Weights of a small transformer language model.
Training: a variant of Adam for these matrices, 3406 steps.
Each number is 500 + 40 x the weight over its row's rms, rounded and kept within 0 to 999. Layers, rows and columns count from 0. Numbers have three digits each. The size before them is the row's rms in percent of the matrix's.

# layer 2 attention query, 256x128, rms 0.0904, rows 153-185,216-249, columns 0-63
084:488535559551521492488468482534505465427456453486563481469510469452474469396546501542572485537452517452505510472499538471456469458521495466484471470489510479484518519526503515408525417562429468
094:460445550575534550459446493469528487455551507555451546509474532500483453502475498543487470516475527516470536506515486519473505472518517452558527476525446469444524485501511499539621436480484485
090:574556447522479500489459539472512511553536518450510499510512548531471529529515544486478448563446498516580498515503435555574501510494463474459536532492489435530531509501512464451478489451508444
112:529543441576530513538527483446541555556539422566409427461479502439464515480536545448503489463489547530544462559496511502473462512571492456535524496477486484490500502441529494440612478471460481
091:481448511517498485519547441525517499503580438464476447481491478582564539523490503568522495548420488465497575564543524552488505440500424478539494481554473558493485565538500489553497531470495481
089:457488442419474480504548546510474497487447454527487514531496537534505476495469498557493501596493479550474523528486502485585542587429460475517489480479573465477486515521490508445559485503499452
091:445540538443466540580440508524540480464446514486533470508530497490569473610502459436487482510531453539527436530457522571559563491516486527505468508527504480568535527481462440443450477538483486
213:519479487554472517421479482518502503506443575459479506445416481497470467484532501579497543538575502546578528480460562492480575549419536485527473525527500473536388567564567527525538505525514493
088:501463496515492481472494510549471485524502553462456533479489564534444484505518495567499558522558550553549559464452542485464562550426531453463493503486519449476454524509516483490537537472509460
111:494478489539428432564471544490493474427454543416532530508482495466503479582471526508460546553546526561490438497458565500539495515482491526539486544551532486468462548595553512510541509520451429
095:513519483555476499470469514422552521462537485541537473494508463491479513517449482519504471477489502466408460503496465483494532494543507560454580588588524533476477446423547463516520580449497477
087:406474517436456481509512461539462466469591446516465539487488555482550443538512509507500501502495486522461464462508405512481469510549529475490474432460524508456513454425496435499434508486468507
106:529536451546532502561487503484478497492443475530542445594480488515439524506491497443486478505465482576481480473419553541532547547457466533547560516582574448512499537561501519563510449522532471
093:510549478559486499561445483493518524538497431554501469496453399475432604426567465501542534454526463501513466486501547543466573475390477518504520577507505471510562515486497592504459456460470484
102:470497516457453522532496459516524507479543534556457490539552538516524488514457502513476459439511437429443539539584493574461474458534507461525560479459466589461486453505454403433525534485452534
099:524513462514483525523444512502469539423502451485562405477490462520487609441499489483522521477470511495479409428500464559511533492536468541449518531468567580505504508496539487517425464467491498
088:525502510507531511520523502513475440476455503447543492457527567498565496512533536481466511449496499433541476517483546567471557444459476538476485459502471561476581462486556419512485458513477474
095:567509489456452531467433524505567450542541532542524430541527436484412529472538531474477486527529529551476384520462541497543545498500533550468464534500503501496533553443473477501516536471493516
093:454540519485485515543478531501493492593548495502517525537567486531536491484469456463484453425475445439452520575509460567476416507520450550529543472450521511447535406450480543481423476510483561
098:501521537507454455534555511499510471468484469481498451503475456512530445523503428549559530589569509533460473576489523558498547462563427489527538476522549452504479476491523491584439494464514517
085:506487494546516515534488475507538484488554557482506587541549587525452514561477558508492478503579513564546560474556518515409510518494506500478485491471482510487473474461497519504501501533467438
094:433535497460512464432519527545556530505540503495581423473525437504455528449476487545547526471480616528585547491533410551516495483514531528483468491417482463508461516450551494479449492374510474
100:456536547475498452416490501504522542516535500567512451464506476447437487492452483405469481404457506505424555581499431518560492447531496515441453517473481561531487452466494462506474544458507535
093:472561460605534431499470443553444430474466458449534499495448519462439474536513497551539486561483467579536460471398541480486543513485478500529487514545509482506463534494522540502529487552549464
104:473574548509491530455482501462457544487464534525560579497522589451486545532484482460472494492586536523557419511506480415489548517475505449486498521430461577534535505472510528458515516543547579
092:490532512543583472485486474493500471465460455489494469451445425524493558511499502501521521559501551569476502461498457512526519566474590485445446519522567500489435501468540498511526523457451490
119:539543446558446492490422490476481522478520528481488507502474486455451490493559515503458570442494558535550448511480580537495545503481484558480508523535473519496518529471474574472512508505475508
091:564502517513430541504485434509472515450474489496584527543526598460462511487510492486492495539488503511468516491462486464584529496511443446508479457467510519425460550525489366509465523471442559
126:498481548479480486548594499529524506505530494504497511529584552559509508486518471459567447474495419453483467503510422511472483459559500518542538438440512496499555516455423447511543514473532517
094:477497481454513502524504569564491490516485444486432513438494452553565444489486452504486536485476497472449536584461534492581546420589471554479484517503501391441486522487492499537457543511461466
097:469485453531456533473568437532525550429493443525470565444473534529473530490509481563537483537502552485493525491538516542490472503492480455500493519516469597436549472499498427485514461440419497
095:504492466523521548530468533511476437459502477480444498493507521412580530504606536484485469514540488523476527523434544522539591521535522538516513528488456533421463564515492510506559513538463487
097:481540514570435524486487554507593534529409493501515471574486484510527457477509490519473466526525514425425544528489510486486560467511498525477427520546478511516437520534528486591503616497497473
094:493468492489474523490486521531550620440513457549486509512425427516443517488515521529466485558544535522494481429498473484478505569511547531443562459541434526558419543467538463440500476436535398
092:524583462561459474479479515442515521568555454539457496528486497474566492529562574532496532518524454523513494484520564491505527478488503412451499525543527506530390595486570541449477484542472535
087:538490552400459520414532485518489498527540520461494451500495514516525509536591483496422516508492442502536514584493550559562446511501513462483530518493511566499476473457545528430502478467540509
103:536517549484433548489547462499445488501517525581542469498467504458509465481430415476512527488545494534500447506580541437541524449469593504481493485460504591518516477522450534475513463543536465
098:507539504470438531514499485484531488511546435549519466590572491468531498516479522437495468457464504484428530519476479481505428452546412497525538479540514553506543475479521479459426474463400490
092:477520467511491493552436481506536516503567419495484510515599448443486499525466478477461516499497399452444459444441451523561527532481412551505506505489510472511479493495501470467417493545466500
086:516468511454533504482497514461466464452469472482482436444516564461446496461509589523546540470468446559472559478519497510487511476476460510514431491473474510516551516455466494556437555463525488
094:475494496477504479505497509466539506479555539453528541469454470488510402512509461550457527553556536552488442447535495556545461458531541530597452542519505464600454508477520523516476552589564511
097:510481458504448488530471485501404528561443493436533447507521466429518457489561454574518516498563484551578498557502538504484588519435438496484486439526480449543477496507457473524495507527494501
064:470526455475507439505492531468499414485482464589479541503585456476484506441610507469543449570504496486496535490495529439504467497478430485536482459483493504485440498555427493505513472517433477
080:434528464535463476489458436478471465499498504473522490534579459512466467517471484559523559500492517506535475453486509550500574552444509507515440474496487446540496444508518469461513545573518519
086:492485502484540538459447476538542507494473481450570492532427554485493508533494538514510525562505461508551426514467537582536485553449518516541462560532463573530491479489567486489480523476585543
101:504462454504536510530540545490509469496567522509476468535500539593434534559508526402512378456513482454441498474585383487529497548547558520498542490495470588473561509484490517463515534550459471
104:474517536487473455549399505546447504523498438428493502535556480485493456503445511569506518535507575513515484432453540572542512531512461461463427497475525503474458471475575527477532435527495518
106:523421445488435475560452468528451520475508520488540467485516493472480486515586488508487544552488513526483494495466603532542543532474549559472448450485522476524454528421532494500426466452452485
102:565489470515513540443555527544556461517515489617504507525469555487505534473498513447529453410481471430503515557508503493476492509564524504571560534467415565508548492520464435454511545474488466
106:560503502479538523556456478537488499503465518478541417524539564470491549523532491421524483495561518512427444551468554496510495474529538498439468450559570519527392516463476562540474480475517566
102:492541463548489509428544508501472516519512543494501542492454552514489482557544489467563390437494526435563543520525491480487483475520556542551544539527452417470466454514461501489503514510552479
096:527497491497498459528442530451478513425450420486503399433586484502485534522510492458477513495512488585531442502545589504572525476552510484401520444540512488467534484450546526530505478520426557
109:534511555465564530473573530529505549523588503565507501524482516452562530456468444492473481492474438433501491506437508497452498499459492486573530555481456501481518503534436483517537471469520534
108:496534426539502442549440473498509542550510479421478493498474530493530496478570482539508538513552502556494513552451531571532508522525555511492421523495562520460421514513488534568503545540526521
079:475566470523527463466496474489479438533472510476518510513439514541451571514520481547523472504471432491512442473559511495388472573522519553492534524449524523529512459476443526455512451474605436
100:446527465551519524524433473473493480463540487482495478458594495460462401504528611499511479453546505557543480458551517504533552499445515461456460429494529524458451495504506578502534477490511526
092:544488493465559523456493506490513474530521572491449491460456515459485569498447528497492496428435471556538514521403535420492497457460487483492460498559473449466448551556563523411527502503465573
096:482563477491457475569454509472479521526516439498550431458529529495447513494476509460508507501525456475501462419532460525566597555510464466458470475474533533469562466430546510571548547489484511
089:475499446493535426500557499496517361462455512453516503444478520485525439424539448513499524474512495498598510538534524501403501459502524532462488482493536461576473535500548446443480512514507447
089:578431461513498433485399446484461481512470496448479501465526519488506519525501533516486552508477547494554518565557536478542493488485485503442453425531533544453421524490505492498478480457487481
106:509557507541523453558435512429456555484486507480538495498521469504464509492577529512521559546529535530530483538492526508528560470459472572452563497573441517554556498470486567580459482466481498
089:472473528524534466536563474566500465517494546450496559487446555538582416565410566518506501549478537524506506499546487496580437461508480358470448499547446507531522534555517499498533477555467557
115:502427574507536546518567498562516489508552452518492503529538508587538502524440482462513406492503465436447492433545439489514428428544464482563528478483471478483573511527431492461537447498430514
100:529540521574514561506426545489452478459499508475507500445538455463499437548492509437477442491423519505493477427426518477512456496492446562516497477532525391504523476461531504545450443545544437
106:467531511455592525533455473592456453513505481493504493517571532528455547522493584433471451437460443517520500546524458487450441457486493503532464451464530523468520516496470463392477511518478530
102:460483530540506496451511484549474517507461542399532485552538366509485466552467532491460484536462512522510460425565474557522401443527499549515516516542502470440458476574511561474528470497543389
096:471471440509531526495489500513510549540469507534447537508454528548473498462519572537471501529447538414475483483572482496558524539460527509473492485473506474456497445547533513503515454498556542
# layer 2 attention key, 128x128, rms 0.0846, rows 88-120, columns 0-63
104:487500498469466471456469499521511478469531507448546463536422519499511571488529482479515511397576521534559471508428631553545560509491565465439443524520442523522452467479586518494467485559478456
093:534435488508465465507525489475443469506545488453477513472465606510464436558471558502539454543493526461484499542458511504449475568494548531514551497462495465468481446524496454451537504585482462
089:494560510480483510510540460510465451481506493512512474568519533547470548468511502467504468476446506520449514506481461519479506415546493504473521467489475467418516465578471512451561466536502482
098:460493529588510469527521453476509592602551513579472484445533569492486599495495463480478552443483454453508555584440473472458478503466458458471499459457524499470501514512497531550505454402526515
110:486494443529579521567452477486484544553511510508513506509529533524472453481526485554466461482470424549507593500513457556526536532425568453446557519555511498468427476513497533517523504439516459
093:556500507457501555536475499531514422502505512382595513516500436419520431395450498515494462508532507502576483469529517493475506552582490486518444498480481425487453556455553543472608501509510472
091:511495508532493499474504554463542449530531527539503417510569530446542485456525543542496497504491516557459525543473550426529556525445523525439485572545474557512557528489512543490509512462500551
093:491520533548419502466473438441492545528492485555456572535496462498443487471551564464522453456448549531453534566408502477503457482550491478552466548433429490468531461481547521500495546546499493
113:557486485460509486454492496431536520479537571470523504469419444452513480463539528548439551475500534516554509518462592468533548538429488501405512572563454464531430533516558554543460498497582513
095:503434554540496555423501449529490493494485566448525507479449452425454483571484465563484473519511481507559492481471566432531525504518516503510498492535476462479426558534557476552568497547527540
087:508489426482479572475609438458501532498484495419507558459423447513535534521523503457472524486574547493459528511520492480537524448534493502477447513510475523478500532505468505545569561482561585
110:553598443485546500483492572458537459502453455550460450480467522498545526518501410459526552535540496457481468570521487565513472509430488529482538554511493526487503482458454474524543482501419545
084:439466532478462513544479468569454479513480476512469514496521446515525493461477459507495442547543518490430488541545517477460440406521518438484441441472466474483498484482455417514526421501422529
099:503480491568561524494489522416497518510488503457517522536457516495532514530544486499504512524568474569541511533481590502509562515475499509509456463569483512596518457529544621474490522492520571
088:461552469520581471443486561463511467483489485526521431515475527468499505520473518464530554486568457551551554518429540543544522484449525484546556502579471434491468545490488555499509522486570495
081:491494449451512485515539537521505485445510463487435482448511475523485479474534517541536453488486536397444569537513403486498430471508519477535540455421485524475511522521493513523545459524425449
092:489506527525552508475531490517542468528464483499527481501458555500509539552506496490511574440649478489445551522456505566456498540520523531534509554492478528457533476484485516523442510500500493
107:511497537551501485469455415540518545520502471467510513405558556457423512495505565460543453448469495445427455573459452562442485498442469477509467512405529530513532513484480443442470491518450494
090:529571486544533534454460456497522480545485495523463494531420500537492524522482453534466594533506413553520505526529501560530477485425589531466554492511460483500447476507518550567455569423489479
082:578502552466514454583494513544518538489526489548451511475503502561449562469558523486584383488474545456495481481538500519466416468544574455477523491465546463438508513532445516482501521464508465
087:558475490491480553530473479438452473539461513499517480525504543528444493475560573428579570496566512471557526541510464525486486524473468541481420499561480535444540465485534530432513533499506401
106:484558515488459469581489443524506420511482507497444476456524599535525506523460521478493499509485521505463514534536409533541428420545463447480496470485502523471524478553481418516459410491492527
122:553487497554474497407551521458527422478445477464504494483483492452522465487458469569461558412521465576519519529490524460478549497429465549442550558518506502558475510486555484567503569492518542
095:479495461468518506479525575498507563557542422589556484482546458545476488490457514576526451482463495489547540492516480586451511510583608533497564467494541524481515498514500504482489541511530438
079:448506510559446569539554477423458491542505500492489531530542483477512474560515516504495481481553534585537523562556483478454475532499474446480456443513579422459548534514455526492519455505561565
102:548509487492488491509487467517483588461539523525518495438548524561489478573520559505509411428395534456444581488536469497554483592510414425524507499473553533513535471450442426519405524476428555
077:425509565499478536561537527536539450482459449544528501548598582489449536469518498516528499524562478518522546562518446470433460496490503512498459587529494551489503438514439478519575524429502493
071:470517536528536509452463486510490436556462420550450445515483473530533494490463538524552587533537479472468534487492496551502501404502505491481542452518523460537475472454511439504539479449553435
115:484564494526511534502512462444533539481483507464514478496466457443472486519510453508449542536523513476522513527509557503454559602527538566503530491591494551486493514537526523495495514524528472
079:475555470573493569501500515571481499502484555482518463474475436507502424527474528484438433501520521477505493470487595430511547612472474545437476460591539462489448523530564530519444528473526481
098:479415553482540422498490545500554465577478507539484528552532519496472535462460553496484452481495505469509442494540488506529495507447502491506464523480543437477459493497516579488498562508583436
092:513531546505537563438464490478502491538512470508543454499521490419439431514506511526492512522454461485451551433445511494468596497517436536467514562571539454567502563493498495519560470474485497
097:472481556497499466526492451493487553488450443554410501521498445483479523454444527513503527518516509513533490544472538502501519490483472550562444459445529506543521388517483514488473532523542416